{"d_mlp": 512, "activation": "relu", "init_std_qkv": 0.0249, "init_std_o": 0.0, "decay_shape": "linear", "doc_mask": true, "train_tokens": 321800000, "dataset": "wikipedia_en"}
Each number is 500 + 25 x the weight over its row's rms, rounded and kept within 0 to 999. Layers, rows and columns count from 0. Numbers have three digits each. The size before them is the row's rms in percent of the matrix's.

# k: layer 4 attention key, 256x256, rms 0.0521, rows 132-142, columns 128-255
# q: layer 4 attention query, 256x256, rms 0.0643, rows 133-142, columns 128-255
k132 093:483530506506470508524484511469489508485533495452491508474472496494523474521530477506513473514548496493499437496461512522470495494479493487438536478467477507499485501465466517500536546460511525479506484482467482526491564536501564472497523507511499476460542425490476497501505489471477483508536481520491477506520475543484512512517532525542524492473490529491512518482494562506522445486489
q133 087:513525504568537530479523508437519541510487482475448462508485551512498507492470506500520517490509449458535450486490440518453483515511545442487477500514493464461500512499525462499470501524482512501514493505456491491473447496455509528477525535507524501510482513450460496497522480488504481494561509536521534493504467488509464524496528518515479512500491532497541528486510517513496481585509
k133 099:462513499499494491529560536488521521528517467455499483510486501485471483500519493427540491490552516509477501509507526477515500484496482492461474515498559512491529524473515505514518471544489551485519523504456470482489500501491516482476475456528468492519582462502515453534495541501526482492491504437511491510516514496500503545524453511508525494513503502515483462496480497485521451551510
q134 081:514505489532538514487496494446513493507501484455498493494508557533498526515478534496463532515532484478481476484465478524449490503493524476512457492524485481494507511486522490520499468533476467499489468475496498472511485531459537516512499482475496499509426498484461481506512474502506499485541471497490498500514484484518510533464511533494486532507497537482498523495509523521515493503486
k134 094:500503502476467506509530596505551490528505481453508481490477475529465519487519481506553512508516487497467527519500543506474511533544447497474516491490540527476492510485509508519502486531482493524512519480485508486499463499473524492472515462471473485531561468528552486533496526488544494527449531490523491526502502517507480536502482489497536501513484516524490521481501496509525459565472
q135 076:502493484517493504513512510522529498504531478512444522500473523515489483534484533502482497494538480503487498475492477554501521496550488486510532519488471488504486529510467491514471441493530501508501480492540483555474489466489496485427558523512510507508479527429522526520511548536493478471525518537519543492534494488510485490553513486533465502478473456486490516509535509541508528553505
k135 092:527519496491482497549448511491464476512487549499498526518506504442479516536525502480462536440491482480511509488498484483530491483536485456516487508500483503485536509487480491500482466490462496493490456574511534519523547512563517482548481510521505491513481593461500532490499516494501483480512485498488491495457532532474505489566471518501491512478516463524466476512478522484485517491503
q136 064:450480485478511527516470472482467454489507522525532453439524486480515486499447480531495493494489482543528541490491509480496493498479501507508446474498521491513506461498528503441522530508504464498496502496507494514551545521498477488498523481505481469476441483551509470487514429506505500528472515469510469533519519519494488480497512486550512478461510498490506462503494513489494476519511
k136 085:458508485486512496486584495511508510459543479515508504471478448480490475474513539517541458518508467531497528493521499511467502514487521548448552485497521483521491491504519480482510538490498512494514536430511485505478494458468493494457513534490473518476563437504494501493554484515501498537491532465522503531528493503503491492451510472529490475484497533478540505492518508500524426511484
q137 078:488499502438496465569508491540479499509517498525474509517469503473501445481506505514486488498457481506498491519533493498543499491523494478522525515479451507527505440524487548435472477519473499512501543515513516519484452469520471493491487497505486465488555516481519512501509483488478477486485505500527469518500507488483513480522541483525505485472515455459504475531491453505505510508514
k137 097:524484474516502462539495460501476540485508492553529546496498516486493505508500529476481504465488456520497452460525469488497483505478524521521466487484492467504473508541453524484507522458521500491536513496526469556483542460487497513531479512509500502460473563485455551483553493491479517491582493525499477517517484485493494479517543497537485473476481494495595503492500513510489539467499
q138 070:507467513509544546473484512483551521512455526522487482491498518500478495512484511452485523524552491473526470491493431541463495517503496483479501481539518482438543497484502486525512526549505504478509512500444553481501515493503538527477505531502532498503514526481528503463509519509524465496494464516523506447487536527521467527494489493498482518467488528501505506486495541515508505548542
k138 083:511519515529489517459484504537513495520485504462523510528537530510506488487483463473516496497516529514479515537483525520528556491510481505496498541516528516480548510497529503516460451509481462506492480540494518453528511517531500453538485468525495495581501506495525536485455528526509472483476477501491490468486546496485526525533441501475488533508494493556450478516501470496472523485493
q139 080:496497492509522496579534487461508517481492484555482503507503483486523480496524504491501506457462442499492403480493518547489512488506522451517497517483470524501493508476508508516518478562474514501462502462494545496498462467495484478501533506547493487522536491459489509493527465496477489544483527480533459553538492486517510511497522501513503452517485526514494516464497469508507519545469
k139 092:473483518495531474513567507524514511501556492495502512458497467538493479466509523486506462523516493552476509526489469516507490493451526562478506501501531532516478498495506509509508520501516511503528521458475469501489466462465484536496487481482486505472545439507500470497529498473492490497498524500509502523558495480516474482441528453515495484497486545469511500497525457528521475531471
q140 087:505488519521489528462474521499527511512503508482475502501475562535500540524496505527477493507505532471488537517530468511479484539468531499498479525515495501441500489496482494517541496505472506500501468481470473512454486540472520530528487519482556518507491482505497472524480559510489541488560471527489522473454512508465506510480481563473507560497534479500511518502499491516507461495525
k140 099:500493489495491533507497546452506517515489512473487494478490515479484528531512457513545526500515502447491493480501518488516537497547465473501494508506511538500521517495493471511482451494468525517514476568498524525505492549492528510496538463503510509554442563505517498517451521530521480475491504503501480453479485488494498530553434526484519518503514480561506508510491508497504512518528
q141 079:564492475482457485493466494518510523510544527469542498538502485508521481520477566510537483529508507521487476520515511519502535457515477505501526488516529477501496445529483496488487514485514486512514500548519514540498492506518469483502515499527509488491521506487488486531499513463523504495513520525494504472491496542510494470513537500502456476471517481474510495507497492507480516509500
k141 104:515526498507460534520489460519468527504520504503525522519507509458497473529531489466502514492509487499503459469480559477486493477496497471487512491476481517493471511514459542467473516444489485472512460482437519537508570507522521445506517515526514450502505508467468501480474515492497493515530468500493507489465521534502505492560519522532518489480503470508508528515513535492501496438491
q142 072:520457504452508477580498499472542522474523510508490515498484508480504471499472499495520486491503468468501470503533477473520517520505521515493484517473471534565506505493503484473518531524487492517493509491550536509477512469499530507534482489506500475457525492463475515502533437517530480514510535451514500549492499519450527504524543473479501455489522483465483473503480506465478500512493
k142 084:476511498515533464537567462475503501480545516535499512501468477484524515486473521493490451473500483535477502501509475488531490529458531535501505479508533521517496514499492487487546546463515529493505519476526456515493498453489456556479522530504482536457524492503448504475572495491488493549533503498514476535569476474482502482451543459540468489499482515429539494499527456511521495460486